Weights of a small GPT-style language model, trained from scratch on English Wikipedia: rotary positions.
Each number is 50 + 15 x the weight over its row's rms, rounded and kept within 0 to 99. Layers, rows and columns count from 0. The size before them is the row's rms in percent of the matrix's.

# gate: layer 6 MLP gate, 256x64, rms 0.162, rows 200-234, columns 0-63
# up: layer 6 MLP up, 256x64, rms 0.141, rows 200-234, columns 0-63
# down: layer 6 MLP down (transposed), 256x64, rms 0.167, rows 200-234, columns 0-63
gate200 093:55 53 44 31 50 54 58 43 74 39 36 59 43 53 45 46 44 31 04 47 29 53 57 52 60 49 25 42 45 43 34 31 81 56 34 25 28 49 61 39 35 39 44 42 71 27 48 79 70 57 65 63 23 29 59 65 37 50 43 49 28 38 61 41
up200 096:39 49 38 47 83 43 51 66 41 50 41 57 44 65 65 71 29 37 70 61 08 64 65 45 58 49 51 62 45 51 70 57 56 69 49 70 68 32 52 41 59 49 40 70 39 39 51 52 63 41 70 56 42 21 51 44 60 68 33 19 20 30 32 62
down200 099:40 50 65 78 54 41 59 44 40 49 50 19 50 63 35 50 52 81 65 33 47 38 46 34 89 51 68 56 59 50 49 37 74 39 61 45 46 65 27 56 38 44 47 12 25 68 43 73 52 60 61 57 44 52 50 28 64 46 37 66 46 20 70 46
gate201 091:54 40 57 45 41 58 53 64 41 52 73 40 38 54 72 74 59 59 41 50 74 55 45 57 55 61 75 55 47 37 57 22 17 62 59 62 65 34 53 54 67 25 70 41 48 18 81 39 66 28 26 40 41 49 37 42 44 49 44 65 69 22 30 38
up201 084:57 42 52 36 40 39 36 46 56 54 44 68 16 77 48 41 55 53 71 46 60 56 69 74 37 41 60 43 47 61 41 54 21 58 20 57 67 48 53 64 33 46 63 35 68 39 57 68 48 12 41 82 53 32 32 44 22 50 41 46 20 58 53 61
down201 096:44 35 61 38 61 27 35 49 31 66 71 34 62 25 55 38 50 54 60 28 68 57 58 50 32 36 59 57 45 19 55 36 51 34 70 40 70 38 59 50 57 38 32 17 41 60 40 19 53 46 14 52 42 56 54 61 55 55 56 54 61 78 82 57
gate202 089:63 68 52 42 55 25 66 42 40 34 66 56 53 65 52 33 68 62 23 44 55 71 20 64 69 45 62 23 76 53 47 43 52 53 72 38 74 31 65 61 46 45 48 43 52 51 49 28 57 54 53 40 72 77 31 28 62 81 70 51 50 34 62 33
up202 091:41 26 37 63 77 18 36 36 29 48 47 36 43 54 43 63 58 58 58 58 74 47 62 59 31 49 49 40 57 34 26 55 41 71 37 53 54 66 51 53 51 70 54 56 32 50 69 46 55 28 39 15 55 36 61 45 40 43 50 48 64 54 58 99
down202 091:51 37 22 43 49 53 48 35 44 64 24 47 46 46 77 64 32 79 48 44 38 89 29 34 48 73 64 48 64 58 67 58 49 65 49 52 39 48 62 45 50 74 60 36 60 48 67 31 32 64 41 32 58 62 51 63 52 49 27 20 30 53 78 61
gate203 103:45 37 39 75 66 43 61 41 66 74 41 30 34 67 53 77 58 45 59 38 52 52 46 75 63 65 45 41 51 77 64 48 43 29 41 50 46 37 42 34 37 50 62 67 56 18 46 52 42 48 47 76 39 41 75 59 61 57 37 11 84 60 43 71
up203 094:65 32 38 48 51 54 46 67 38 30 42 43 46 74 32 71 73 58 72 43 42 38 57 43 31 45 60 56 53 50 64 38 31 27 51 55 33 66 45 47 63 52 24 47 33 12 49 20 53 36 88 66 26 24 48 65 61 58 58 40 61 51 59 64
down203 100:25 37 46 50 48 50 26 35 73 64 18 39 27 51 52 38 50 44 61 52 83 38 54 36 47 51 49 40 41 38 31 20 35 57 69 67 74 32 51 53 36 58 85 43 61 68 65 43 47 58 33 43 46 46 60 43 49 47 60 20 71 32 47 25
gate204 103:51 50 49 49 75 29 36 65 23 39 45 44 79 69 68 58 31 41 55 47 35 59 58 32 24 67 38 69 74 36 39 40 35 47 52 66 46 54 58 28 53 68 35 32 59 53 29 48 82 51 53 42 29 21 48 44 40 46 39 50 45 60 82 29
up204 095:46 61 45 55 64 65 43 47 54 56 38 51 10 51 77 16 28 51 44 34 48 37 43 38 56 44 51 55 45 41 43 48 57 42 38 28 13 28 49 38 44 68 61 57 56 59 40 32 31 63 48 19 38 73 61 71 36 53 54 49 65 20 38 75
down204 092:68 42 62 62 43 75 40 35 50 49 34 48 30 60 57 38 50 53 51 44 38 73 71 42 64 61 54 33 24 48 41 15 67 65 60 25 37 45 52 62 33 51 71 54 49 44 66 09 19 56 43 45 43 46 72 38 47 62 34 40 75 41 25 58
gate205 083:35 21 56 87 69 46 50 51 78 47 36 33 66 46 45 54 44 24 56 58 56 43 36 25 54 77 35 55 48 49 42 44 40 45 66 40 48 38 63 33 51 39 47 26 60 50 30 21 39 62 25 39 33 49 54 41 67 17 35 57 73 66 59 60
up205 089:57 46 39 62 57 62 88 70 39 33 58 47 37 58 22 69 58 76 35 61 65 42 48 56 58 46 49 74 55 41 37 65 71 56 63 35 37 44 56 42 46 55 36 50 46 77 18 43 55 61 47 66 30 30 66 11 45 78 50 51 35 36 50 33
down205 088:61 48 65 87 54 42 48 62 50 33 61 56 65 54 34 55 46 72 64 61 65 37 65 34 39 51 35 61 55 28 44 28 50 37 57 49 31 22 64 43 54 79 25 45 51 72 18 41 42 39 53 35 65 51 94 55 48 55 56 77 42 37 46 60
gate206 096:27 59 33 76 80 60 40 66 18 50 53 39 66 47 89 41 71 52 36 53 38 58 33 49 38 54 43 49 39 37 45 21 34 58 36 65 36 64 67 62 50 41 62 20 86 56 35 43 50 57 46 60 61 44 52 66 44 65 58 60 34 69 53 59
up206 085:57 28 57 68 35 40 31 38 45 37 70 31 57 63 18 53 33 50 78 49 50 47 27 92 53 76 45 47 74 44 42 35 55 36 54 42 53 68 62 32 40 49 64 45 37 61 59 48 49 56 27 72 54 33 23 53 36 35 46 36 34 41 33 30
down206 099:31 67 25 47 82 39 44 51 21 58 67 48 49 38 56 30 67 57 65 71 44 61 15 44 46 65 42 61 30 57 67 25 52 53 65 69 38 58 58 60 62 29 37 22 75 39 35 38 50 53 43 64 51 47 68 64 61 67 29 45 57 34 45 65
gate207 084:69 63 56 47 36 65 54 61 53 37 49 70 72 73 30 58 45 37 44 55 31 34 29 48 87 74 46 84 42 61 55 41 57 58 46 49 48 58 42 69 67 38 30 51 27 75 62 51 36 64 36 64 34 72 28 45 61 51 68 41 63 58 57 21
up207 094:38 46 53 63 47 41 42 37 68 58 39 41 69 53 67 55 69 36 68 25 60 44 56 42 29 76 71 44 21 51 48 67 17 58 68 62 26 56 67 27 56 63 57 53 81 54 59 36 40 66 33 35 64 38 32 65 71 26 60 45 41 39 33 51
down207 096:52 32 42 48 36 54 54 23 67 78 73 67 33 81 60 52 26 56 32 66 28 66 29 22 54 44 50 56 61 72 67 37 54 81 56 35 54 54 41 66 62 53 29 48 50 51 52 82 61 62 63 79 67 49 58 40 56 46 38 60 48 48 45 63
gate208 109:34 56 29 62 60 33 55 59 42 45 50 36 42 63 41 80 73 41 31 50 67 42 58 52 52 54 32 46 69 57 39 41 76 28 41 61 42 57 42 48 59 72 29 44 63 12 22 68 32 38 42 27 63 44 38 64 74 40 73 43 64 53 75 34
up208 103:67 66 69 52 58 51 37 16 70 46 21 49 65 38 48 38 26 53 33 66 34 49 43 46 62 18 56 53 45 41 45 39 44 63 48 47 56 51 58 53 33 38 56 71 23 78 77 24 41 51 55 47 53 75 67 57 34 68 45 73 74 58 51 30
down208 104:56 54 60 42 61 19 60 49 61 47 39 67 77 57 65 63 61 41 46 59 60 39 30 27 46 47 40 37 26 50 73 59 32 51 54 22 53 67 49 49 35 18 96 28 37 70 29 44 41 60 39 48 44 56 74 29 51 60 46 56 62 41 65 50
gate209 100:45 38 45 56 50 43 43 49 45 45 46 13 54 34 55 48 76 36 35 52 46 58 31 49 34 46 37 20 40 62 18 30 57 87 33 61 45 66 58 42 47 44 70 58 39 44 81 40 60 46 61 70 29 55 22 44 30 58 43 31 62 31 55 73
up209 105:24 57 70 68 71 34 23 47 55 73 55 57 35 65 43 62 54 49 32 41 47 37 44 70 17 76 73 49 54 54 30 53 59 54 36 41 50 46 73 36 29 59 58 66 28 51 38 54 17 38 28 58 43 36 49 52 48 59 47 25 64 57 78 59
down209 103:31 60 49 14 73 37 57 59 52 42 39 39 59 32 59 59 65 27 22 58 39 65 54 83 31 66 30 39 40 52 44 31 41 74 77 66 51 55 49 65 46 56 73 53 24 44 49 43 55 66 60 72 39 35 40 54 57 68 41 21 64 39 45 49
gate210 100:50 34 45 30 64 36 46 49 54 41 67 40 60 66 67 55 42 39 65 42 69 69 56 55 67 45 55 62 24 79 29 48 34 33 34 67 55 66 83 64 60 31 42 45 75 43 62 26 45 11 54 40 55 59 56 65 61 35 46 32 28 32 57 32
up210 094:42 11 14 39 31 63 66 33 41 23 75 30 39 51 59 42 40 39 42 43 64 15 64 61 63 37 51 42 70 36 40 69 45 30 53 43 39 54 46 49 46 27 49 50 48 45 37 29 61 62 55 55 60 53 55 72 60 40 71 49 18 54 36 43
down210 103:33 34 53 69 47 58 49 33 79 85 70 48 63 88 35 72 53 41 49 46 64 26 60 43 48 48 42 41 46 62 55 42 37 72 51 59 64 66 60 55 70 41 75 44 73 45 40 56 68 28 82 61 46 48 52 46 73 42 38 44 53 57 20 45
gate211 095:53 51 39 56 38 59 55 30 45 60 78 65 10 47 75 55 59 55 34 35 68 73 46 58 39 71 42 62 52 69 39 23 25 54 51 37 72 42 71 52 67 63 54 35 46 44 48 64 34 51 79 39 58 48 50 34 62 48 34 40 41 25 76 70
up211 097:55 34 53 88 53 14 19 37 91 75 71 47 59 53 55 45 51 37 30 54 47 83 20 37 48 43 51 49 77 36 55 32 44 49 43 43 29 64 49 44 50 39 52 70 58 42 47 39 40 50 66 42 56 58 52 58 42 51 43 44 56 50 65 75
down211 094:38 39 56 75 55 55 49 33 51 42 37 62 48 49 49 26 59 63 46 34 65 57 57 67 39 53 58 58 57 66 29 43 53 50 51 12 77 63 80 66 53 60 63 34 27 47 53 81 25 30 62 55 47 37 49 18 62 22 35 47 47 28 54 69
gate212 089:36 46 13 64 54 64 48 48 54 44 50 52 61 41 57 31 77 37 54 53 27 65 38 57 74 46 37 23 65 55 40 40 67 71 63 57 57 37 59 34 61 40 33 51 46 47 46 23 62 72 14 58 41 46 38 63 68 52 37 36 57 38 38 90
up212 100:44 97 69 40 51 46 65 65 68 40 69 79 62 25 46 40 38 47 68 49 64 34 43 45 45 70 73 36 79 35 62 35 44 50 62 34 46 25 57 53 50 73 62 49 67 34 67 64 71 35 39 45 44 70 48 65 49 70 36 51 55 55 46 36
down212 104:52 52 62 38 74 48 39 42 61 61 64 65 28 38 27 45 63 66 63 70 39 43 52 69 84 46 35 60 68 56 55 51 19 50 41 63 67 45 89 63 85 44 78 54 61 35 39 36 59 56 46 61 67 44 24 70 48 39 51 36 54 41 52 52
gate213 100:36 41 48 51 65 57 72 44 71 26 49 34 59 65 43 42 58 39 65 47 37 68 36 37 35 48 56 38 52 62 55 50 60 19 47 42 59 38 43 41 46 23 51 79 52 81 48 60 20 55 25 73 60 35 59 94 43 44 75 39 64 45 51 61
up213 109:60 59 54 39 67 41 61 51 43 34 55 38 24 75 35 45 42 21 52 36 52 49 28 62 43 21 44 60 52 54 51 57 63 39 54 22 37 52 41 30 71 46 24 38 34 38 37 75 39 35 55 55 25 62 48 51 69 61 86 54 64 48 58 84
down213 100:46 38 66 61 64 45 64 13 51 45 44 23 79 33 82 42 53 49 34 39 51 37 35 71 35 47 34 54 40 40 54 29 26 34 31 37 75 66 59 47 70 37 38 69 82 52 46 34 30 64 68 52 42 51 64 64 44 52 64 55 63 54 66 49
gate214 092:81 75 37 86 56 70 55 69 46 56 60 48 45 85 48 48 69 33 68 39 18 49 36 40 67 61 41 44 24 36 78 31 41 57 49 44 49 57 43 71 59 58 61 44 42 32 41 36 55 42 45 66 47 49 32 60 48 57 72 68 36 55 34 31
up214 096:44 51 55 60 38 63 45 35 66 60 29 39 37 46 53 38 60 48 46 44 56 48 66 54 47 48 02 50 44 59 55 50 25 69 55 43 42 23 55 74 35 54 47 54 51 55 41 58 72 46 74 43 57 90 64 00 39 57 65 65 63 46 49 51
down214 094:50 60 52 27 57 38 63 38 39 33 18 65 62 37 40 66 19 48 30 37 55 22 12 60 29 41 67 70 57 55 32 67 35 47 58 53 80 47 59 64 46 27 44 64 52 57 39 69 61 54 31 60 57 45 51 58 50 34 34 39 23 56 35 49
gate215 097:39 61 38 57 49 39 35 38 46 49 52 44 23 80 28 32 59 52 45 36 16 54 55 47 77 85 24 28 38 39 76 53 42 51 55 38 45 43 56 45 49 39 72 45 56 37 28 41 65 35 37 63 50 21 51 52 39 27 46 58 31 69 45 27
up215 090:35 50 65 73 53 35 44 66 50 29 52 54 58 55 57 58 42 25 17 55 64 43 57 39 36 42 91 40 49 38 41 36 29 67 66 33 53 86 55 75 49 38 28 54 50 68 41 41 62 59 68 24 52 34 38 32 58 17 49 50 48 45 56 59
down215 100:29 27 29 49 46 31 40 53 34 52 55 27 37 53 28 70 48 49 43 30 36 27 63 56 74 51 31 75 46 36 68 51 31 67 69 50 44 46 62 43 55 51 64 62 44 43 42 55 71 48 59 43 73 53 74 58 36 30 68 91 65 47 68 71
gate216 108:86 58 47 30 25 55 60 52 37 41 48 35 15 37 11 36 39 45 70 47 26 42 47 64 80 23 35 36 47 52 59 56 53 33 53 48 35 53 56 45 70 53 36 76 64 38 28 36 67 53 66 59 41 57 60 27 46 61 47 50 50 66 55 47
up216 107:54 63 45 41 57 48 24 67 63 52 44 49 32 59 56 67 22 63 47 49 38 43 11 73 43 22 33 50 48 65 42 57 61 42 45 38 48 50 60 32 44 60 25 60 48 25 37 79 49 48 33 38 58 71 43 42 43 65 63 63 76 83 34 75
down216 105:45 27 46 49 37 52 41 59 41 49 34 27 76 46 50 13 57 18 38 66 41 29 48 48 35 57 33 52 78 63 38 63 59 93 49 48 53 29 51 48 13 66 46 47 33 50 32 56 59 43 49 47 65 43 71 40 51 44 34 56 32 63 44 61
gate217 125:54 43 41 84 61 63 48 73 33 51 43 50 72 55 31 68 39 45 52 79 45 48 32 47 54 62 39 17 47 39 23 68 49 42 51 32 57 53 50 51 50 56 56 53 55 47 52 42 69 47 55 74 61 03 36 42 47 22 69 49 74 62 65 72
up217 122:36 37 50 33 71 49 53 40 27 42 73 63 63 55 53 32 60 59 47 56 09 52 50 42 33 53 81 24 47 65 64 51 56 40 46 44 44 44 55 32 55 64 60 28 68 39 40 44 53 54 37 60 81 57 36 65 48 58 15 34 40 30 25 74
down217 118:23 43 55 60 43 60 65 19 63 38 39 41 49 48 71 48 44 72 58 13 43 73 34 43 42 61 55 20 46 80 45 56 74 72 75 29 37 50 54 45 67 38 60 23 29 34 48 55 57 48 57 36 34 32 47 59 47 61 34 51 59 33 38 48
gate218 094:48 28 50 50 61 27 38 49 29 57 61 56 41 71 56 53 67 47 77 34 52 52 52 56 33 70 50 25 70 83 62 67 67 58 53 57 39 40 87 24 69 49 36 58 71 56 49 61 66 62 54 56 49 54 71 30 32 28 37 35 60 60 66 27
up218 093:48 41 46 74 54 70 42 38 56 78 00 47 49 57 53 72 51 64 34 64 35 44 49 59 53 59 41 54 43 67 49 47 24 64 65 62 32 64 34 63 49 20 67 54 35 58 72 44 46 47 36 30 56 53 43 35 35 55 33 66 50 17 48 31
down218 101:15 61 55 37 59 52 41 53 42 52 56 76 35 26 68 66 39 35 48 68 52 57 40 54 48 41 35 58 43 45 58 63 45 68 28 60 44 55 53 54 72 63 51 42 11 60 40 44 71 38 54 34 13 79 57 62 55 46 47 59 89 27 46 54
gate219 101:66 59 26 49 34 69 46 53 46 49 52 43 48 51 31 46 71 62 49 78 65 57 73 18 71 60 27 85 71 50 20 67 47 41 43 61 47 32 59 51 44 55 49 57 40 53 37 38 52 38 58 83 40 34 57 57 74 63 57 57 31 62 72 67
up219 105:69 37 41 63 42 28 46 64 32 39 41 24 56 51 65 39 43 67 56 55 39 69 17 53 74 59 58 37 29 33 52 27 51 33 57 65 56 41 43 52 68 32 56 56 57 33 62 63 31 80 37 28 70 41 23 54 39 36 63 41 83 43 62 51
down219 099:45 47 47 32 35 30 62 52 50 24 40 40 83 54 23 56 44 73 94 52 70 55 59 64 64 33 47 63 53 38 53 26 60 30 45 36 50 59 43 33 38 46 27 46 73 53 72 39 59 42 33 45 58 79 48 53 55 56 55 66 57 76 35 64
gate220 092:52 72 24 60 71 53 79 42 28 29 55 30 48 56 40 45 30 46 22 36 50 64 69 62 35 34 72 51 57 33 45 55 49 42 37 43 40 52 47 55 57 53 62 52 49 29 45 28 55 63 83 72 46 57 71 64 53 17 68 73 44 46 34 70
up220 091:46 68 55 35 56 44 60 15 54 40 73 42 34 55 51 72 38 35 41 45 43 65 50 67 43 33 28 27 26 32 47 08 49 28 36 46 46 51 56 41 37 50 31 55 77 45 72 66 44 35 22 23 60 44 36 58 61 70 57 46 44 51 66 50
down220 096:50 30 76 25 50 84 59 47 55 85 48 67 46 39 44 80 71 49 59 45 48 51 39 74 57 46 43 45 23 46 56 66 69 56 42 65 60 52 67 43 65 64 50 50 41 20 60 51 68 53 37 68 64 36 60 70 48 72 58 35 71 77 43 62
gate221 129:59 72 69 40 50 52 72 36 42 52 59 45 26 34 32 74 58 30 27 23 44 73 72 54 44 57 25 40 39 47 73 56 27 36 43 27 47 45 41 60 36 46 43 76 75 51 58 51 54 34 52 74 51 38 33 48 50 65 71 36 65 59 54 22
up221 121:55 40 45 53 62 48 36 58 31 39 67 15 55 85 38 54 51 25 56 66 48 35 68 51 40 33 35 64 25 74 36 47 55 33 52 77 47 37 36 48 57 47 46 60 46 27 44 42 46 46 64 65 60 90 63 43 75 60 55 53 44 67 51 83
down221 109:50 31 52 45 40 49 54 61 83 73 54 39 80 21 65 54 62 65 57 51 64 30 56 51 16 41 36 45 49 28 48 32 42 63 79 42 59 39 45 57 35 30 45 61 67 65 48 44 29 70 46 52 66 53 34 83 23 46 72 50 59 58 60 51
gate222 107:39 44 73 48 56 54 27 61 47 49 54 23 71 40 44 32 56 56 58 45 59 84 47 33 58 58 64 50 62 39 43 64 57 49 37 48 55 62 72 22 54 43 82 43 62 67 52 29 57 27 77 46 24 65 55 76 23 25 26 45 46 33 48 44
up222 099:68 47 41 19 57 52 52 66 34 64 71 61 53 69 35 38 49 54 65 38 44 52 75 36 43 45 36 32 22 51 49 43 66 30 58 44 46 84 62 65 63 45 74 77 61 54 54 54 50 31 32 54 26 43 39 68 51 50 81 60 32 21 43 33
down222 105:79 69 63 55 35 44 61 56 52 83 47 52 54 46 44 37 35 46 43 46 34 60 66 14 17 71 55 38 26 50 44 73 55 43 41 61 56 71 69 58 73 54 60 42 54 72 76 36 41 37 38 57 49 23 48 31 61 66 46 54 52 34 67 26
gate223 104:60 40 37 39 30 28 50 44 56 22 55 83 53 72 65 51 42 64 40 36 31 43 39 62 40 61 42 48 56 59 62 59 46 86 79 67 67 61 77 67 40 69 47 41 68 76 39 52 69 65 59 51 47 29 34 41 36 45 64 51 42 23 58 36
up223 105:57 49 24 70 42 53 35 65 56 72 57 52 43 38 76 44 76 53 52 74 77 68 65 35 72 63 53 34 18 69 19 42 60 35 25 32 40 55 29 54 53 49 56 66 54 41 48 65 66 60 31 46 39 52 76 61 56 62 32 38 52 58 45 70
down223 112:32 48 45 68 63 50 22 62 40 76 51 40 65 55 78 32 66 44 25 38 50 61 53 67 45 53 53 60 41 45 28 29 17 54 28 64 37 40 23 29 61 41 40 66 56 55 36 42 42 37 37 43 36 47 82 56 33 66 48 25 42 47 73 59
gate224 095:35 56 64 49 51 51 46 64 49 69 62 35 57 38 29 58 47 64 55 25 45 73 56 62 28 50 54 31 71 20 53 47 63 30 33 72 51 43 49 34 58 27 60 63 21 90 63 56 78 33 43 42 28 39 45 65 56 64 74 34 42 45 62 52
up224 102:28 78 37 44 40 68 56 55 68 58 59 47 34 40 32 61 57 70 53 43 35 71 42 63 50 50 41 66 44 56 47 44 49 39 51 49 55 18 48 37 68 33 61 74 21 49 78 92 49 24 49 45 41 43 42 60 23 68 60 37 55 22 41 47
down224 102:48 60 43 60 53 56 56 29 65 25 56 67 41 54 41 43 41 68 54 93 49 61 60 53 67 40 53 38 25 62 51 45 44 47 41 56 66 24 55 69 42 43 77 71 22 21 70 49 54 35 44 54 69 63 47 50 44 46 31 44 55 65 12 24
gate225 109:39 44 45 50 49 55 61 24 45 43 43 32 61 52 36 49 77 38 50 95 49 52 82 30 64 60 34 43 36 37 30 69 47 44 63 24 15 38 52 52 49 29 49 18 79 64 38 45 50 41 53 38 42 54 39 45 53 26 55 29 55 60 51 50
up225 107:35 73 62 38 61 61 58 27 44 47 47 45 76 46 52 53 65 53 67 80 46 32 77 47 49 48 56 30 29 42 33 63 67 53 55 25 62 30 67 44 37 32 45 14 48 54 30 39 49 64 48 46 18 56 18 47 43 38 61 36 75 46 39 42
down225 109:28 41 77 53 26 56 52 28 52 37 51 71 80 71 31 52 55 43 56 52 44 21 21 52 61 67 76 51 48 48 64 46 21 45 36 46 46 60 52 57 61 46 47 47 49 66 78 48 72 20 45 51 68 43 48 58 59 84 35 68 40 60 68 47
gate226 083:38 57 42 58 58 33 20 36 41 43 31 38 74 61 65 82 59 55 48 29 53 65 50 55 65 49 49 76 61 39 52 73 37 61 58 58 48 72 53 52 74 51 19 69 53 59 30 38 73 50 62 57 43 66 54 37 66 55 22 35 46 29 25 28
up226 080:65 56 46 38 35 49 63 80 43 70 66 59 47 50 41 28 59 46 41 71 42 37 17 66 48 30 62 32 69 68 38 42 61 78 67 33 33 38 49 53 57 55 68 54 54 46 58 54 34 54 50 12 55 57 65 23 44 42 63 77 44 68 66 73
down226 085:44 52 66 66 34 64 05 71 71 25 33 48 39 53 57 69 52 60 51 48 76 66 30 43 69 51 46 60 52 45 41 33 49 31 26 46 55 80 79 46 50 55 54 61 06 52 46 53 35 38 50 40 43 65 46 30 46 57 48 53 56 43 53 29
gate227 087:78 41 57 38 47 49 49 35 49 43 54 85 36 51 63 52 27 51 36 38 50 59 72 68 57 34 30 43 65 52 71 86 49 70 81 54 28 20 62 53 62 55 42 68 57 74 61 54 32 45 75 59 61 28 45 34 59 47 50 59 62 34 35 42
up227 096:30 49 40 57 52 24 02 51 61 45 46 61 33 42 35 36 55 45 25 35 58 61 54 55 20 43 40 48 44 48 63 43 44 46 50 49 49 12 65 53 59 14 63 80 40 46 76 44 54 21 53 52 65 62 60 28 36 50 44 46 43 57 37 51
down227 092:64 64 56 74 33 47 50 60 25 61 48 13 65 41 41 34 74 46 43 54 59 34 51 19 58 43 47 37 34 58 29 44 47 37 44 26 55 93 52 48 40 51 62 31 61 50 47 54 41 39 38 34 14 39 50 36 79 37 57 45 47 65 67 55
gate228 082:55 29 50 51 68 40 34 58 51 57 47 29 50 53 68 55 35 75 44 55 41 61 51 56 54 14 46 45 75 20 24 66 43 51 69 86 30 72 53 44 62 37 50 46 63 46 27 60 52 31 77 66 51 45 55 59 42 14 37 46 47 66 33 47
up228 090:39 61 67 31 65 77 54 29 40 35 26 71 77 38 30 61 27 32 48 45 61 61 57 68 64 17 53 46 33 51 38 76 78 45 62 72 35 72 24 28 53 51 44 40 43 64 39 68 45 50 41 64 62 30 44 43 57 39 46 49 53 62 54 50
down228 091:29 69 42 57 56 61 28 48 66 53 33 51 73 41 72 48 26 32 29 52 41 39 50 70 53 40 31 23 43 77 60 78 40 57 56 53 41 49 44 50 39 62 37 54 83 27 59 47 62 73 44 46 62 61 61 52 30 42 53 76 43 58 88 52
gate229 105:35 53 23 54 50 38 59 23 36 39 54 66 70 32 43 56 59 37 64 65 58 52 71 62 38 49 52 48 60 38 42 34 75 65 43 57 36 49 35 46 37 44 64 46 79 77 40 27 61 78 63 40 39 42 24 56 70 57 76 85 57 59 40 69
up229 103:60 43 37 63 63 44 43 80 56 60 11 38 62 35 53 37 14 38 38 52 31 65 59 55 60 80 68 54 57 61 46 38 14 65 32 29 54 30 38 60 39 42 40 61 35 30 51 59 60 44 35 43 36 65 44 56 50 51 40 69 25 48 66 62
down229 106:57 61 56 60 43 67 37 49 49 41 35 49 72 48 93 42 56 31 52 66 26 49 58 67 30 18 18 16 46 50 50 68 44 38 28 65 56 53 53 54 55 64 52 45 49 60 62 14 47 65 57 35 44 44 34 47 20 61 58 74 46 50 47 54
gate230 111:45 69 65 89 52 75 52 48 58 47 59 56 61 70 54 75 55 56 35 57 37 76 57 46 63 51 75 52 50 30 77 50 79 54 32 48 48 67 39 51 84 49 60 65 25 56 50 61 48 33 48 81 53 54 24 41 79 43 56 60 40 47 58 48
up230 122:46 47 57 95 31 50 36 59 55 64 51 45 47 60 54 60 47 55 53 77 36 34 49 44 33 45 71 47 67 52 58 60 61 32 34 56 67 42 18 23 63 51 71 66 42 55 65 51 24 27 61 80 39 43 41 38 41 48 60 34 42 62 85 38
down230 103:69 46 78 71 65 39 57 66 49 34 63 64 48 53 57 74 58 22 29 43 49 47 45 20 61 49 41 37 40 43 54 44 56 51 26 47 61 62 88 47 77 47 28 45 66 48 43 35 43 55 39 38 37 42 66 27 63 23 25 74 39 68 56 52
gate231 093:38 60 45 63 53 48 68 46 50 43 47 61 44 69 42 71 44 32 51 32 58 56 33 46 81 59 52 31 28 59 71 58 65 38 69 59 51 71 55 48 65 51 56 63 41 64 65 53 22 70 34 26 37 41 48 60 73 36 55 31 93 59 29 78
up231 100:37 52 41 37 69 35 31 64 41 73 78 51 23 82 75 23 46 33 52 41 57 47 35 45 24 48 43 62 49 54 47 39 42 38 36 50 55 49 41 55 65 60 80 61 38 55 50 62 22 50 21 59 42 67 27 73 46 56 50 16 45 55 59 44
down231 097:46 79 59 61 69 38 53 31 54 40 35 31 60 67 68 72 55 24 32 39 33 67 61 55 35 43 67 47 60 81 51 75 34 32 26 53 51 53 62 39 45 37 20 61 75 54 53 42 58 54 70 38 29 43 72 22 45 41 53 61 41 51 67 65
gate232 131:81 54 40 51 69 51 41 26 52 50 55 13 48 62 38 42 59 53 52 63 31 55 70 56 81 69 61 50 70 50 60 54 43 24 29 56 46 26 56 51 62 51 37 59 51 57 53 49 27 47 60 29 52 75 35 46 17 62 85 47 42 31 61 36
up232 122:37 47 47 41 71 66 44 66 45 51 36 20 70 61 32 96 62 41 51 60 66 37 51 26 22 26 61 56 44 46 46 61 57 80 55 42 39 30 31 47 35 55 60 62 29 63 32 49 42 40 62 52 37 39 44 60 42 25 46 30 69 50 71 52
down232 122:34 31 39 49 70 41 53 32 63 65 64 39 33 43 31 68 94 53 33 42 33 49 59 48 57 61 58 67 62 50 41 48 08 85 55 54 52 48 40 55 29 45 47 50 31 57 65 64 46 49 45 51 40 45 32 67 40 35 63 31 67 60 82 61
gate233 123:55 40 50 43 70 56 35 63 46 55 40 41 66 73 54 65 68 31 33 49 45 96 36 59 57 53 68 39 50 46 79 66 30 83 63 68 63 64 77 79 54 59 58 64 44 50 83 37 43 39 56 33 54 66 64 57 61 56 50 37 54 40 57 57
up233 104:53 34 29 49 56 62 55 63 37 66 64 47 83 37 40 35 52 58 47 66 65 40 38 40 32 61 54 59 56 30 73 65 28 81 27 28 71 22 71 67 59 37 72 85 58 65 42 44 31 64 58 40 60 45 55 52 46 71 42 48 41 49 50 37
down233 113:60 28 48 48 53 46 40 60 75 52 37 51 72 60 47 59 49 22 39 64 59 37 43 86 50 59 58 32 59 31 46 51 26 66 48 53 55 47 59 51 62 41 70 69 16 51 68 46 78 54 69 28 46 09 70 62 43 69 70 46 46 37 44 55
gate234 101:62 47 54 40 71 37 51 38 53 54 27 64 49 41 47 32 43 47 60 62 43 53 58 40 54 60 44 69 49 51 47 68 53 47 34 42 46 31 37 62 73 05 31 75 45 13 56 80 65 59 46 58 45 76 55 69 93 42 71 44 51 47 50 41
up234 102:65 47 49 37 27 61 70 52 27 34 67 58 61 68 04 40 40 59 58 54 45 37 46 54 66 71 37 64 24 61 48 69 41 49 68 32 42 54 40 47 39 43 33 44 26 46 46 46 35 65 64 46 17 83 79 69 59 39 54 48 49 40 58 44
down234 096:31 35 46 48 47 14 35 61 42 81 40 40 55 74 57 23 73 62 53 52 60 46 39 56 35 64 61 41 75 41 11 55 38 64 51 46 65 60 53 57 66 52 29 68 68 35 44 57 63 54 51 52 69 19 63 65 51 57 72 59 53 58 61 25